{"lr_mult_down": 3.0, "lr_head": 0.00634, "doc_mask": true}
Each number is 128 + 32 x the weight over its row's rms, rounded and kept within 0 to 255. Layers, rows and columns count from 0. Numbers have three digits each. The size before them is the row's rms in percent of the matrix's.

# v: layer 13 attention value, 256x224, rms 0.184, rows 204-234, columns 0-223
# o: layer 13 attention output (transposed), 256x224, rms 0.29, rows 204-234, columns 0-223
v204 147:063135115140091160098142070153171135167153122165183151141092086102155150081071106185152127139106173094115049156152114155098067097175131165155035132143093099131163114099123185124159139156118188147141148146178106119079116130166133096093168152118161141132137136139144127176105127130114161158136143136188165095159134165096119114146165066136100108118179124134137072191122137132067125160118146119081132066127127133137109132134077150171113166097183154095112127116092136144151151160161135150096137127096176129127086114072122186178105137130090161144100130133115172128184120093110114132117135113050059120065150100113047142096160103171061153085099074107162104095141095157156155116138
o204 143:058094052078165148139103200104128130174148094114087106120141126153102099126096122138117149149137156094155152178102106087132095127116157079131156051110118174122157158144170123128140083116129117100119133124065112147173121104086124155123106156142192090137097170077158164064065153133172101139077130126134184142120073140091150148125136124172109190066165151174139159144117129142115105130131122190150140162063122129124150176114093128082059110184123142123138170102143165137133095139110135186169116158172105092081125161109080142075189162078161130110065139116169166178073170095126144152179081126130076124144163179114100097114163114103167081130110103166115166140118155130177139136094
v205 144:117093078093112176167122132080156131138134114101159056095094164120088162128147115141177160137118115147205126129127094073126150153193071074188076041175127128123176149089131143155132050084133120157111141128153117145123144164139083108084124144144133117061162119133178135124144085104113199114113119106106129142181115136087079153105116173123148150091121128127066125143158133120096083109106156115166110152114182106097079130111112088144158087160124155079161116112113128107163150156148142107136109106154177178126174134179207168197108198171109073076151117155096137109127078122132160152147085063144141114139098148171161101132133097139147100121122095155179149112115090089119180192134
o205 139:132097107109158090106123165173130077132164122088112134191163113145059202135163107159138129094128132098097077125105150199086107134102192113110140160115131119151132125109137140127089170099174181080147083117188183105133095162104165180095135074116168089145099120162086153109104134147165084158085159074133108164131160171099101070101153114131140040098187148137166091127168179130128121155137131101138068116122060156172149158101116142114067098207105139168135070137180147184079108098126168124078183110109140108089119143122083100105129078128120195083149163121153086130151099136182152140112135134100139109125136169139109147176095136120096159145094152115127171126150167115137086093129
v206 148:066145085101176130083078165112139112104166117104088049173190161138127120163097131142095207146156130124090083176196181203132104120162102146187097100144186111123135115127145151148148140167134138166179135128080109148108125165185092162127086219125114061081086088128085123101185132149109185093128077136077174083132144140113118094117136124109105114090095104092109163156122093115167159136105154183139108124126147155135135084103181099148087119108097119156077145139122116122117136096115194199107147141139190142144151128118111128106137180082134127133187102120153097125078094144146090111121197128108132139079176088120127126163110168130121158117116106063119158108125158103162123079133
o206 145:115068164128139146145072109169112158160124075157132164087118140097109112140111128114142054111122153085093177118163115096129164138109108107131173155133070087132108086129118149123188191097152136089098076145117120079064161113089198142115147109120147116120127109141178135119128152133147072135123208127115117094113098108119188134159101151164128127125057093155152158131167186146080122075123152155152136208158147084134146145127111092149142162124119181146142110139121135115124123104151123106113118163179100143142099132058133141191106126050173045102117166099154161122181133116141174105115087138196135077145184147153090201153124112097102085087168099104056144106177151156078141151150
v207 149:149123115101116120121113158145155101148170084108149150130098125113094194163131137123148102127119119082137174101163173093142048175144158206107072036109119156109117081129152156076087121150137100119115148108080128124159165136127172082135122102124162102084154185149113080131106127183074168155094114139151180160175123094119109071135138116105162103090074119130123123155127178118131102144132135093159131196090145135104119116165123139105135147133109155056132097140097149133155132064090113201121129151140116153166114126128070176114120195105093189140168120136171124115164127177112114165127225139140123121186078132117097149105115113156168051111136240119107118129115134135079133090076
o207 149:116115095121071111189177089083131177109116157059111119081178102156091109147155151112084055136151076058133112126123132174118196159180114093122149145166197130187177102127167126123111106126168123156137068145157077098200140167088103138125162141155141125146105089074162159194168135072115016112133100088150147153073152143135197093115089131120133095098106108118109186137131142112144109072130169102088151099145156147139180103118102137149124161155161155147100133138159156178119101170161155130096098132143130115108117148148226053155081123132112139082098109144125135180134115121127109118107100139123147128098135148100130059127133132115178107162159124143121151097116135138071147116121
v208 143:094082061146098173131112147118104171176126151218143114093132123199052082169105119069169105165194134184168127171135117140134120137120100119124097144117098181149128100091167081126100126142133171099103092114177129103142105118122188096053131158116121162106114111179122140135137092174198089144150127082093078144104155138057101132131112158091152157090063085123103143125158064078122159156081139157153133153166126155129137211167088126139140172126162126162091104189133113169171131071061132144097146097119081191114139138178105112112081103098104112122124158105145114127138096151167134174143119143144141152145164131110087153114130118156053131156170111117092151113084099126157117100146
o208 143:080097127116219106132187138143138159101102179013161150181103145066170163183165092126076097145130152098115163085159076111118089173116078126138165104147153111100134111188054195168132060074169174139178115120103144083082200133156125126116206074137112129097100124129123164115168141101097167090160156109144147095145145151182118170109135121128135140110095109139123174133145140110162146116140109056138136078139136124157136120098138117150056082103093144134156120122112147076093132158091154097175088142138191081123075074110123161121135097176172129158122156117171086153113126161099116143167121114131122130142087162116098132105139121182122146144142116149136132101126126122065111144139
v209 147:058131108115099189168199182174184137165173142065136107110185168182116162145099106113089097126068118162170128130108074113119135100166135158115152190143119063152091122167147187102113138111161116114174114132117152120115102106124115142103130128141090111134046096163077162144124111116100103147122104162106116126114138065146106132122180135143163126111140178127100101102157149105151097108146139119147091140121171075102102120146135137112203132107184099151083074088133118111063165116149115188140080125075104149178107141106076084135129089095157172124114125135117057166167149153057207163162159160140141129089071128122168125104124170141105132082123108085136104142099191129168102180125
o209 145:145085135128130137127079094085120087132086163098127139125150089132139134175162125155170162177183135052122138118127143116191122120171095110077125054105194150106118105134124098144115107184145116174084145121164132171154140076155201132168142168149143151106170147134139071167161129141081158134098222110056147095148130171115146108104101110113102174177075105126111122092145133138073149120120075121162093105171080188115136138105138088122083141052062124112107141128186155187143130111128091110177173126119150128108154124125188173125090136104130171140154192122058158089063121157160079142093089102154112104100114134146092112131157143105142077073125133149130123113142105165136188112143
v210 147:079141157156124123078102151172170154112124151139143179117149097166140093171094062147185080125159110096206069111080162118093152103135138096118137088183166084092102092128155151131098095107151163077142123137122108185142104090078112070134144129184157133089178139098138185165090137126123101172172069157160096058155125115178119151092112152093163167166088083135120206160122069180139133118118082111200144121121135098087128189178151115117186139154125120122164079107182160090122114165149138147097124140118152105140107143048117176122165110123097119087158067056129134157162144092166115152099117124086153150087156093139151142118127183120163156133156145154118103130129131138133111103109
o210 143:092102110141157111161140127145118112091123085090130167119146198114154170119144155151088132109135163087103107069112097093147133135066085127103172107086159180165125155084127085136154173089168100206098184126159188134174140167110144115143139068093105080152094124128093116122158138171195149087059118121142054148111158153060114083138082123127069110153137090106085117138137090141096116194156175142140158098143043141127150110115135137146133105141090123088121137089090133142157123161125098115178106159178098191164150155184195082113127107095121114197122132166091120106169097158111138127162116129117094102143141136164085154066150087144159164103136142166186138077117135124164150176105
v211 142:087168053130145121111146167163096080144094109125192112110143124065118117184126117110121130112139107137104112116110104111116107068131188131114081155127141141088173123177166137123073149182175079140202121154104132124101179150077194139124092080181120113136163096092134178106086086111128171126113062158109120135114106160116115164143127145087153164154147143136122171114142142124143160162141102221151124147179069154119101125119073105124152148171089135141132152149122085147088165159163162104160109090145206083112084153138104086131117161091142157117129123187141153191148176124091120139146096071088113151177132133101070089152073087088097165135173129117179087120133122134046140111082
o211 141:117121134156123138144127101136132127124139139137123083131172112122184125106155123150162174173167159164119133166112123061011149115133121091125194109096142111173098174106043146123167117075103126157148104094147146167164107100140091144134149144156153076123108132133102188159177180161120090133138122158125121125112152110116129139082199144142096131067071131166111153105173116124113112172115155117061139118101157102162151158101164097072105166085153139112074126078122138104193134128106153151110103154168103191177131083122121109105147069142139091132122113130150168043115139095141127139106147159130123112143137136067200135162198170050085115131115149105132085105167024108141131113161
v212 144:135138134122115098074165102145107123148115164117113095132157152102104161129149141115119114129157131153101133117115115145188140156148144237146119092122109098188162161114114098125048143138073126150198078109088108135153141148101092054169122147113146124102084085077148172184133151162143125170063109104158141099183110116107100196105173163091055179179155124095184147156101076115070142159117173074093153159179086111114160167144102127109077162172185165145100151131159128125124143136069157144131085127150082157093070181126127164141126145121175090109136076096118133164113142128126116149120127139171172168101046129143136103075070116115121106066112090111111110176118137116105129131146
o212 142:096112124178156096167167154139122148088162128122135116160130131184146106143096113139150149096129158069154144097074137133087139100168139074142077131168200086113135065134133103118191078057121156120133142167128118110106098188124151135134120164100133163087125185172135115025092122106126149101113143163099099152089131113165175135157133106153111132123116124164095188042111110158135114148151084110107021079178159139143123148117110133167140134214110094131149168118168129103135149147143087123060170117118138118191141041150139086137085115130142165152088104169069123088115129162151118122171075102149098152127204097164148123150168156105105130117135123175109151103112128111095120179124
v213 148:126092178149137129135193076095077152114082118112093126126155169080090203140167066131126053180096146108146125187136161143127111126107123148088120166080160139150122048083095145087129154147160141106183146141138158139127082111109065145091136123202067123161096154124157095115115141142084122089192152095160099144148116183110119111131119094201154115103139130154126172138106147124172052111136142213119162108104141062123091182113119164129134128115137065186106139154101101143184167106105085100127128120129138114179116130085126142132066136154128078125140125189161171098130144161156117096153137143151163171125110103119123065110113160153149143115135119130125100131056113066098120057156
o213 145:106170134124158140120119139066124160143170135132130101138082135158164180136104111122151152093154080196117078127112094142127110129117086152102113142110080166120219153165147141140051070157133179177129124138110100106153127122153149100112132123055227085140134115150179136136168162097124136161097097100118145069121134090122120095080125140107115143166154132082189142153186162118091124108150126124147133056168141180126094140101099095098168094120128179066134116200137147107173122190156135114170141063137120139138134098059146162076159145138149103114147087168149089094176075091144160081121084082090135130138191118167183131125097116088152080119124109124084135151110106151102086189131
v214 144:150153119144136143103115111152183155155102120129137114134091129106134091119104181174124110110115150101063086192093128082124159173103197031145120143131146121184167132123162102077162125082146100086140156111089154174145088133168199073094140147100121067138097145151150120191119077116150121165140085120101149150123122186124141162169088097128114085106154118124118185100081118123075138129139116063137161140153078044141067135123139171162156139049112142187089119112136084139174114073143135123103147119151165104112118128109159120106150125144127152134180103182135109194101120154130096073133129093209150104153082095091146163157082058174146112137101154132104181131114128074131112142120
o214 143:131113190110102168145140152136078134139133216189108140141134158132088122143189064112108123114123089146166143112135109110122091098124090157182089179119136087147120134177116161133091108181130078155167165133137105124186179088151128172129171070186072105099177147095087111097128130151178095143115126124136107097136180121107132108116085110135088160124092107151135156159151095112085176167114099141058141164107146137112224095153123137080156162201155105097092106123159158069086118130140109106134188134119087150076100124148080126130091099127146121088148114160123089118117100100137168151113112115088077143107188162161170054109148076213066134138125139121103144119176155123086114141161
v215 139:143162143151166176104088149105135110107143131169124114065107092177102152164060098134125089093159160108072165163153114157130125161122150130078147101114155174115112128140165198106139152157135093110063109120132119129133115089166095174165132128175104186105126102180094185140114107090081127118095140126142079127111150102148170191111123160129034154111177103106192116127095098084140084137112079086156173043129100114172151105065173138077089120146102180099087111126137081082091147102169129148159142182096167151117075151174134141093141100114081111139181179155161092130172117123161119162152099131117155144179165141150141077129144160155165093084092153087161133116170105086116158138112
o215 138:110103206093112143141126156099087135163107163174129126116109127101118174132110170129156079074129146164135129077077141102103146091128118173155166125151152166200105094086145133152141101114139129161143124129087133156119184156122136124100136138095107092084108133117144037176100135117127108136090194131133099175107059108186118097124106157097154116157109160069123183105166157165207150153113204198134156172097076173173137081156090149198146123119137080149113193070095163098107081164147123143085097101116143087185124135151068142089145135138109163058161154131139158076091122179145081126145097112129104137162125108082103176116133082104088098135107092119143101147108115136143156118171
v216 144:118157078162132194169098162102085087145154194138090089148119144166152145168218162160108132164096105115072195073157142107110195154129093121183109086113124136132138162187119099092188150117173133046116165184141115126085138154143053116054121176163084077133126115082087130088108106109135136115130165109195172133102174116151129143096134159155052160092138098087103137096111129160099179104157114078170146151104098112099129138162124136096136184118145160128180167121106165179105111167142145125133118100143154110113074108143098146129128124095099175112104175076131112129166143167049169126157164105114155136098146109127112132103137107115184117133101137167107145146087077121131133100108
o216 135:129111191155080158149166141163117147118113102124146119131103155133109078118080132123134132137142122163146076176130100175169124143098127102119134145199154116111095131102041128161070116124137162170169122104178119095145119079177180198130128049116167135109079184126195136113117146124124137132093158119099140156034149117141121054136142126116165101074142113099128149129108118122178148092139076177155113181146138101167145111158085138069094124099147097167116104127106167146096098073142094111126189154142122123189155147133156099101111151087073105135130087096165127151111199131163079101111165127140036083122113091164187165118123167137147141107144154060154129086089156156177104120163
v217 139:142087126111048050096171151096181102114109120121120169146192135141191147147111078210188127108118159153083084129166077137099077145063061081157100083100142111123112066174088186117172148156126131117170102117184147173154063087126143141157113073133161118149115120152107135136159119072132129099117122076111121123174113138125152094161181160150110097138132131116064144125157145100136134142162078102117153154120124136107108130169148109151122117196092137144115058132120098140142113146107112091107124089130096125067164166168082118165119158162135214074188177094156106116106154129102141143196106093129134122176127132076152125104088177116152126116130127137140152119154113167094137137194
o217 139:101138173162164109162075132157099117174135075147179149117129102107122148145109169076124140131171145144145112136133123139130126121210150135105163118097184150172200146102108120138099200079146118063082110142123135130187149157092102177156094122084070095148153146094126130127123121111148095108173146172126168075073126150166062149112039064058084141154173103117157084143151090112144044062149130104095068134080144132149092143136160150119131178141113129118110169095141180129091152135095108182189090148123147133123153091099126167084099112134130145144093107146116116144168075124139124184097098154143065150147138126158128168142080116124107098164101149088144124156156129133080147165200
v218 147:080095170138084108078171142147124143098171086144113066179162106135157178106086152064167140145091158115147173089164164152116145104131148113149144079137189152098100093108143111215126127153056137116102129152135150109189172159153244207138137125170107103177089137144158109158129164153154131133082156105144123114145144125139136206114133126084172164129229099165101103167150105176110094145156071098180118145130116146151084052072136109146125125094142114145129064121084163103093146156126075137113121114160097145114134105111133139099165125093099112134151080123088131096105151172111162128139111085161149069146114163157124140104073097123075156123122158101119130129115095124121101090124
o218 146:103163114117111155148047092095200065098056197121141164102089164061125089120210126153119116090122161092111100187145108129124136125147133119138141165150106096159180124193089147167115126135135097141096099109171123126100088085090095065141138171128068139141136130130122139123139130088123087133121112135154089127123116089091106112134166179141185087099136137137135154087168124188106116079147197096119080144122120123137148134180095075135180128124123169130106193114184121143152116140108150164123144130097064191138192119143082187089075143130099109157085143082095096155116123123172091187162097120095105148131119106123109140148149147183192126170107126217131105083128126162144152144131
v219 144:121149102138070155193157108102058129122127101107064094113107179083154132140079146153129112116147112139118131133083126101094128182106178063117149060155100139090095147134193156164187099070107121147161123088152124186093128094116156141139105161139137093159141117111150108107048109081081087149137078128113165101139140127153101105149161165138111128168145208135161190155131119149145152118093142156112143114163066140191134092102150146176107115123122104085115119152098175134107127113086137169145096148100091124111108099115118153202147105155129088132135058148137121034188134168097159127103126163138137178148112160105088151140127148153111073091134075233057160126132127109113119121167
o219 138:132133107129145083043126162189122191125157155157220142149142113174076090089134189135156093145117125169152114125177132128109086127140102092090134126131088198168157127173101093102121066169109157199150099110129107123171095107110125111123089161155077146128112139178038107135113115140140144158092212171145075108165146163111127082121123088058079114140155126087130146089154104135140099094103129118125137137132198074141089135106128087114141142158157081107080108167088165089130083125111113165110160148160159141101134099173148133135136123107162138101159161127110110165084142156115086133188085149135173106127176077132126097175113088146202112145150130065121120072158144093132107153162
v220 147:161087158074157175112122165140136129096175158096105141204127090096112167125145142127131088116073132172093143130112111106106128118104129097138142074092158129133151157124140061160131127101096091110149134120111134118054191096153121190158115127160089150136151155110131129178121053119081099152106157154167112103148106137092134071120189114081106153071178126170082126159152079078115098133144081126119168142179139110126126196170147127141135133095149112145117142174101139108134098142136125086154140139138132187149110125101118101116124146093163140085092122085096221107110098057122151155094130128104141189074098096093183114243142153151102108138179157147148196094104190143155064137128
o220 145:109116044161130088174105059133133127148201229156105141117162197201128092172119082136143096141188153106129126169091167188192114122127142155133112149161102165138102126159121108113104142079172208160069089132143133138149072068173111114137132056096119144134169091137155055186104163126135163152093110126122149125110081122158175153108091155147124131154135103149158154099168115159125103139190115067142164123039106103101101071092068146105122109125130087088135137115144072103123150092105128124079119124135110170111090121096119138137108114147161146189149130152142135138079100144100178129091102119172118152111138120157114154133137119138172189134117098085127105130148094153145084101134
v221 143:151108146132143185140148188140146108169181113156134092139147141064112120157106116170124061140086156138122127149153172128140166163132101123139111111149106215142125121088057109110166102123128108132139050157100120145137114086133144145146108131166128181107243133094114180142063145108123185188161128115080118165042096155091117120105146115142086116144093086144111087142102114135152082115199106085027076143128098126168108113152101125164126112093098100125179100162165096090152070127098134163119150092149094134143120136148124127127163058118075121098108157138105107179104157089144150156113154098163113156135162128101122208111069175114148170112107130103111116121193153149143165122153
o221 139:089147134132167131161166126108126112148142080136092106060114114158105125126202113115166113133091044125150121182102118127178099138097135155140175162158180014132158109155144149165157166155127129123140134163150126159128120106124158147143123101110118100179091147159081108122130136157116111120096151135122156074151170152107127211158066133101137135136108158118162172189139131160099129199090112078134142055041163111073068123120126150172179102080111096162101149108076107137117151086151076146106094136118096129129066100155128099079144154120206189112124117130161187129168123152109073081170152133143076091177094115136115085085121112136146145176111173130095107121120139130102147111165
v222 149:194113079117123147101118117151122123072086114179176119127092121128095168118090164099122222127076100135191106119111153105173117106132179161124121139136152142163155111125162086094171153149142161147075139104118191143094134100143115111117085094134145062154145112119094106160140191085145135125153102122084149120151116135103085089132146195146051122155159141118081157061084075113084111079060084116089087076164157115144130155175129097072169120078112112102188118131118131083134180170123144129129137163149105085122139112192112136115153106135147133130184118146116189134109086220107106159222107131126122162113123177160160170141118179143121131117137140097171148140079126167135110130170
o222 143:091141209150133081117187085116131123171142237109132123109134167126107088141108147161137164125122137147125115088134122180097089182091091119053114079112123099139085145148161140128132082123127146099125166179174167143124085151124128185130143108079103149133175110155211106072113101143082088166116179152101121109126140136142152074128136086121177109112175129147166155169116098105103129143181128135063144199110158095100155119108157151184087126138143104137093207133144144178106130146149152105168070099125131117115142127154113173096141115103121114160151144076105107096182082057153120124123147126104152127110105133145062095086158192078117187118149095084100144143173109125087134086060
v223 142:137188090108138101203142076113100152122110094170041142159090148124152114108143116076126098150108126121136139166121111109096140127148129128141128146184137178127070105116145156080109117123119095168153113082085125064109142198123133105144160100082129126168077139075139098152085183108120101118139135108195107138186135162134081166130145165128172174088093126117104141106071145101131134177116109134120134101127137150159106105173163137165089114125126163082069105126172157166130096142176129179167085191109155167108161110117137143116153127115152118103128211057135130200126099148117146195084107098090086107145127116124157053095038164135162125120170129116214153117144127164108127067149
o223 137:138071066164056159107133187163101121074181167117101165141102112078129104162116122154145120144139079176067159201146125157131141100165131147128123112153130141129144103132138159132148142120118129116148105145091120117194138182041157091076144152187115140096179128194143186131164091130120138068120123173100178109029146175140081122105124129212096102180109113154197157105134096103139109149129127079151111162131150108113141148136097111131156052099129134110123172117094102187121127124090166112107131135175114128147168147187097123089138105194112135086164087088127145043146123077099124132123141113131138128101096104146080115074160124115136076118160137140129135111096111102161156193134
v224 148:126153110066155120160141089108065111155122094143159077158156144164149118108070111159200099111126083162093166119145158139138106077156167128112160134109112129110144151123144149109159129084085153101101198142072167141131163103056155126180149102163178119096108108149146186125125062118117174136091106052164153101140180137072121118114122148151159139117122167120123097113102085144113114093123118148136127145117145143082177176130155171151133147159166120133079077162116105173089100098132117070147154090063049163103165115085146103149192120093072167167121127158097143134129155201134153086156107163084149094126175099117170135207122151120171151148094123065151122102115118096087170097189
o224 143:096094146176132088158090163182122141113086144120080175087182144111115167133172152127181169117153151093124033113196117137098120144086107127122066153073139161190132119125167104133184095143180113156104087138146100158186153138234097144106141165128143167132121160151101111128070149102130116153147141200078132140146115103163139142082129147137156069141118140124128135140147141132108145138142108094097099129179192112182140106134114075098135097115107118138142131126071149135151153203113077151104135170132114079075128131123136143132137137128113116148122031109151144139103076078118164145114174101110082160163067131057077164162115087153133082101084072109140149108102153174141082136118
v225 146:243135163130127121110120127177123151191113077163069105132100186113098084122111139088195090053135127124094149136102124099106141095137188149146106123097088091106113096129129176168107125103165147128181120148108126075137116075133139168157083163091136119125175121096127157110156188155130150056102135065138115160229080128155155181117141107129107133097145117050122158139177083130181133074157129120113113075153122146087106143136103157109156108105163133186118163127136118160086127152160154106118139106175097093200128119152188138139128139144106118142097142122095130079141147160101120153133110101114095139184136120156126162143118146169153080113145085105076172115103158162210144106062
o225 138:074148196110090135179141140060133112072128139122167188143201097154123184156143129113109139114164163195141088088079152125137143129155163080136115163150109153090130168110120117109170127166119112185093134121164182164138101139135082116115123143150107140173085156214186179072110134110081088121161120136089192130084176082132114126102105124122103102182130138149169172112139132102131098119076143129228122119109173046158125126133118095135130138137129139126136090131101112042146126128156067137107108198103128078139120107126093113124098148113147080110142204141133122103102128130095135116103099131085183114113108122145107057102125109160099191125082143154165108171184125088113151113093
v226 144:096133155121157132177136081151115202129144137160108132154115137153134142135131104146103128070174160164133094093151132128105088081088117097119182121126091109136145159112061101159117107087104157181130085173136137105136151115100056168118103107147137110170123089140159139195096140108120188115140105131154175119176102113134108112115154137126119099128112142125152152168165101157112104100123148090204131136138143147089094046172149126184143117120156073133151176143179085165118146086053125110143163169097131108079072097211117153058126116110166164102141111169151095130109114084196099148165112065201099124161118078119121156086110165133141141141072203192168179077124101100123123089132
o226 139:110140106059177112099138147161125141135109124109154132115129135105087099131189112141209135121104111143134082197166144192147161126182162115126085133094123114133110107125125124121095148157175093091156104110142194122075164098148127142137109118119102108110152168105146118098150122174152156089170114075132103148100108118119108127203095133079106112184076175142173168078073081171187139074159142140106124125142114101134143142058138151122092124156093153113104157170114130046120093161102192139150093135147104097182152094128120038192115173158136147186081131110099196064177094113120157080121064115094119153193161133130140127168167083170126110136110133077108127162106156130128137086114
v227 148:125126154114134106058132157129174202115119124119019148057107071093148120123145143085113082111128151144149125110108094129142090104157135174125134105146074117109154157109143118097154111117202167102172120142089097108113089190124140165113165161120136125097146103106098098116180126115125163112120074123140154097142153119125095108122152137112151149105121106140140135107151132170148137107124125137134139094147071162167113123062121109167071097141214154123130118136065127159149121164114094077067128139151152162151145110143123090174135087074118130158124101147116166144174116106139109191197161115167104125139150143184250105130109161150135124212037162122071073134134111116138066137182
o227 145:167122092112130150194136120109101123127082160126146122118109198141114103124102110171134180130186080106108058182144104073100142217139183100109099135097195128148089088143081158118073128141072127106097081162127142106055104141113130116105110173161127171112143171140151143179127126159138110153084186147124120125161133132115133158098109141153147103135140153138096085182101102118166085114171102113185136171143124156125112134160106119112157143162106127124169118104098121076173052127157158119118078107086143177122048162078120059085082102169187114100158117142111118135134126168129142105149069158099177085117121145129094147091173063135082140139176130134191213104134114138157161142117
v228 145:166123144116103119093169149140153108107140105133109147145122189106090117131159150043127103085135140140090117131110166165099137123102045118100139144133194232119155150192099069125108132122150142152121147128145123122119140114142110137115173173178173125097117124111110159210106035134189140142174139118099129154210122104161117122141101060096067169130097195133090115151125137185103168102097097192101163135106193194101118108099117165134164100078078168139126186106092102168117154153099121146133167143078130143071142117082089166078169128129129129124135113082127152130147118153118166107119128144161122152117132110150129116116106058122118104076094089080147076134165155102110085174107
o228 139:105095136110106149093177072150120130151134113149123079186090151102164105116132119097155182114149154113131146110081139092113100148085141139116079073151096081192149154192124173133188139173132178166074134164105067081147147120127070124138164068157129134104148117191143140082076177081168122139121159132108128134074119096110111190050173183139126133150105112159129107087141080092184118130084172141155092154128051162100142144130140102155145195101124181106115089101158145129127112091128105141098141080141086107159118101134117099163134125149146139140071141161139163141181090133137149068144143110099111080140128140169092149172130212180148117153073132072109147164080167097145154102167
v229 145:099157102109135108079144104120124143160158045099135127098080090124139127131119102146145132132167159091145096105137147149164164161165199113121139122142092099128118188068145161107091167094161174104131104114074151140131092080143197150151120163104087131127145106093157159164086109053108118078157130136115119123122165135110154161122104143122150147129099154138109128154140212115132118137190119058131158186161158172066138138150102137136114181104113121142123195118145142166100166106110064136153127129100150097124140126176106126093112100136136157077104153108191190084122048111125153151143170157111106140080131114154162182109104064064105182099194108085119167077108147075141115099225
o229 145:202105057110129155176172155132106134109084113102142095081171133155110150189131178153132119130158134095112131094142119167116110143123097158142185121165156062122130146148163182138123103164107140116132117108167151154173162157157075158143115111154119159128162171082123128111125124186163166093147135174139094134119115077125100090138094113091076080140133154179112117106137109127105125149090145187114111124104111046131101146129083148126083129150106118014135039120125106147104105152109155163072120108136110135181098076058131171107132173122150117149140119084087115168147155109129186165165171124160143116120135154130083059168177117150152031085103139151111092166124122168123156165058
v230 143:179163044153040159126113147181144120136108130107155134135112126132083159165146137168067196130141128140096076173133138087116144132123119165145117108086123101134065081175148104080106171077109096162130110107081163150161127114106107139201117156138101110155141116102151087139153116176134148166091129092189182167124179091161160088124104144135172135139123062130144079179194154133067123075068076176125162129155122128114121129100144166152154101101085136126102110135125227177152161135098126062156121104130166115113113136141142119119171093060093108166115162145081141096125113106228127105141112112133179130115120151174148111120131148126071106150160097109107100076139105163118097120118
o230 138:110102120095179181138087084100135138119093109150138089127099172164155097120157131119128164135143062079119111153052104155107135153115150104115129126155102116131140160069139108147148087159154132142142192137200113119072102159102175126121179051152074136067093082069159138083096165116116170171131130144113086110114112157157167132138142126127110102113100152126180088131078121125126118167170133120171129138158141108221152061146121125126131126143211134163138132136141126115090138106100093130124057141122155171073150071164179149117135119215144178054152064113144159134119093128104140140075127126179159157073222145084088102154083136164149115097130094130134116141164145125160111153113
v231 145:152089081132066069121158080126156133081127127083133145110211055094152150134122052150122096138133138130098129162096163133104148147154140163136158138150077171155156155085111089108193126121144141165175070128150130117155193090144073181164165104122120114129122171145135147132135099072111170139126166071079092123133167059115088162091128116118146116067171115156145113167103053126138161143105130128144149106098126122096083152185129142145127084143132111096120166137126118147137168157220120097049080138157113155136157095141116135128158107169159116162162119093156032185120132170156139112082106113142192111101139137126058166119169077084131160184131161114122127134120109125119117090154
o231 138:117147144138101196160074115096117101137164062095117160108142192128136219074142150150142152145119073204133093126171100177174069131119083095112127084181151113108116117144110137125125113074162151040107154137116116143126148106140129142158125157139124110046154074103080148175065143173149109167165100153161068089098116070131141172188194108130123094172168094112150119073149121153105113150144157118092126137116096177083137172067090140169090175128146104196157108076128166141143122155087087153134145145093171114111161149114113111180110150149110138103104113126137130116148125133119126126190087106121113102126128088093112139048126139148146118184081133138151145100156165164141095176107
v232 146:145129159124162068161180194185238072148157165195135084147148132087156101073113098174116145157134096139091186126143091172160134125164207107127119100116065131133135113117190104165142132099086166173148136154135105104098141157096097083149064117188117127112144174142138124077096130121151095084152202160143129157120142145126097138103130082103116068156109102119126194105182161139141131128106079182155140094127146157115118098163129097150127134076119127128068129089144147139173117043139147112163079139148123147087087083147140108136078124100108175117103147067147153148102131077137142160151078168149152114127102136131158122111158123161161162135144088075086095138117111063104110157127
o232 144:129131104121126161090095145103091147104137067154134149112189160126072126132141107101166141132082145150159063111133146107212087123148136114144131129148123137109099122164081162182188052141129097089189080099075167060158084156173091090158103059108096088160060143111113094175154130154071134153104132133137131120187147156162152095128111140187094147106077104148154068161145127061115120086154121115110121169143122153129105142078142176106138185122167121133192124102174061110138132162141139129065140137164123132199130196134123174090132134153117125134099138190142119066145125161107121125094162129145078121111162186131085118145157165118131093169158101166145084160094138143127090089128
v233 141:156119131094077113127106157115054108124152131159061117162156074074180161102125154104146126147132175148160114184135127166105066104177068115094173110132126105134187109131085102129114099143122080113125136120072133083170120133182175114132132126145131036125155097152134132127055143106119107121119146113125103167096128103133153138154109193102113108117112145119105096091201155159147110163168111086188115106068100125120094126152166145128156114114082115145127164127126139086169124154115182081135094154171106073079110160071129131165100100048149165188102079169141119173169126093153093102162135128073175138174160108158154132148141130190132176071151087128096099186092102158117164159178
o233 141:084112186177190137109076115108133115122176120129133131119148099129118106132102124154087144130152073181120108072134125122118151113081137137119132177054131160158076129207161211115105157127109092142201098144153107155124129126064121114114151135143186124132116156040110098100173165120137094124135099182130101122176120128109181150119110094156128143153132135164112108114108143086164162031138114119101046154097111090092065085194078127144104165145131176141125161149157146159132177085133090153114121119101119164146173035150120146100115111194109108189119181119123124134133091162129098138131103116144132106146113167141129131102129089124168118148151144151115108067163132088233106122106
v234 147:168162113205112135102159116095123158184148128067094109177069061150166101088155163085124133123125105105132150151117138123139121063140115100126124130069172185099182155135140095059135163131135126112124120174171126146171121120137075066120128094081179124131163136092099113152042072125144142102128094131106153154145110098177159126129105152161101126167104097158091126164149111063157094111087152143153119115151142118165095123112125135160132106137192121144104102109112148019121115155121120109139090149096147167185105148095118094104136207112093076141156175153160131112105138144096130170089103146193079153163184118114102122113112134141124243094177094148103140172154113142106095121168
o234 144:127153152088164093114093061147147097121149208112150169160139188140135102150154133035110121149103084191099048153112113128101142075076115125128116102126152121141078065095096081153116179095074130135199155100066093107126125141098081173134133114145101119144101126172136073142124120088113138134123094178123155060126156136079097110152079161114094130184177131122133130154147164122136174203121124153137086147195154133107155146126147112128135108131148156138113066142097152155154072138158155182119105130140136121100089104160131108093135102157151194169091127135149144187090178074153123100160097157136138148087100129173143168146193174110131085135112111161053127153101124112157186113119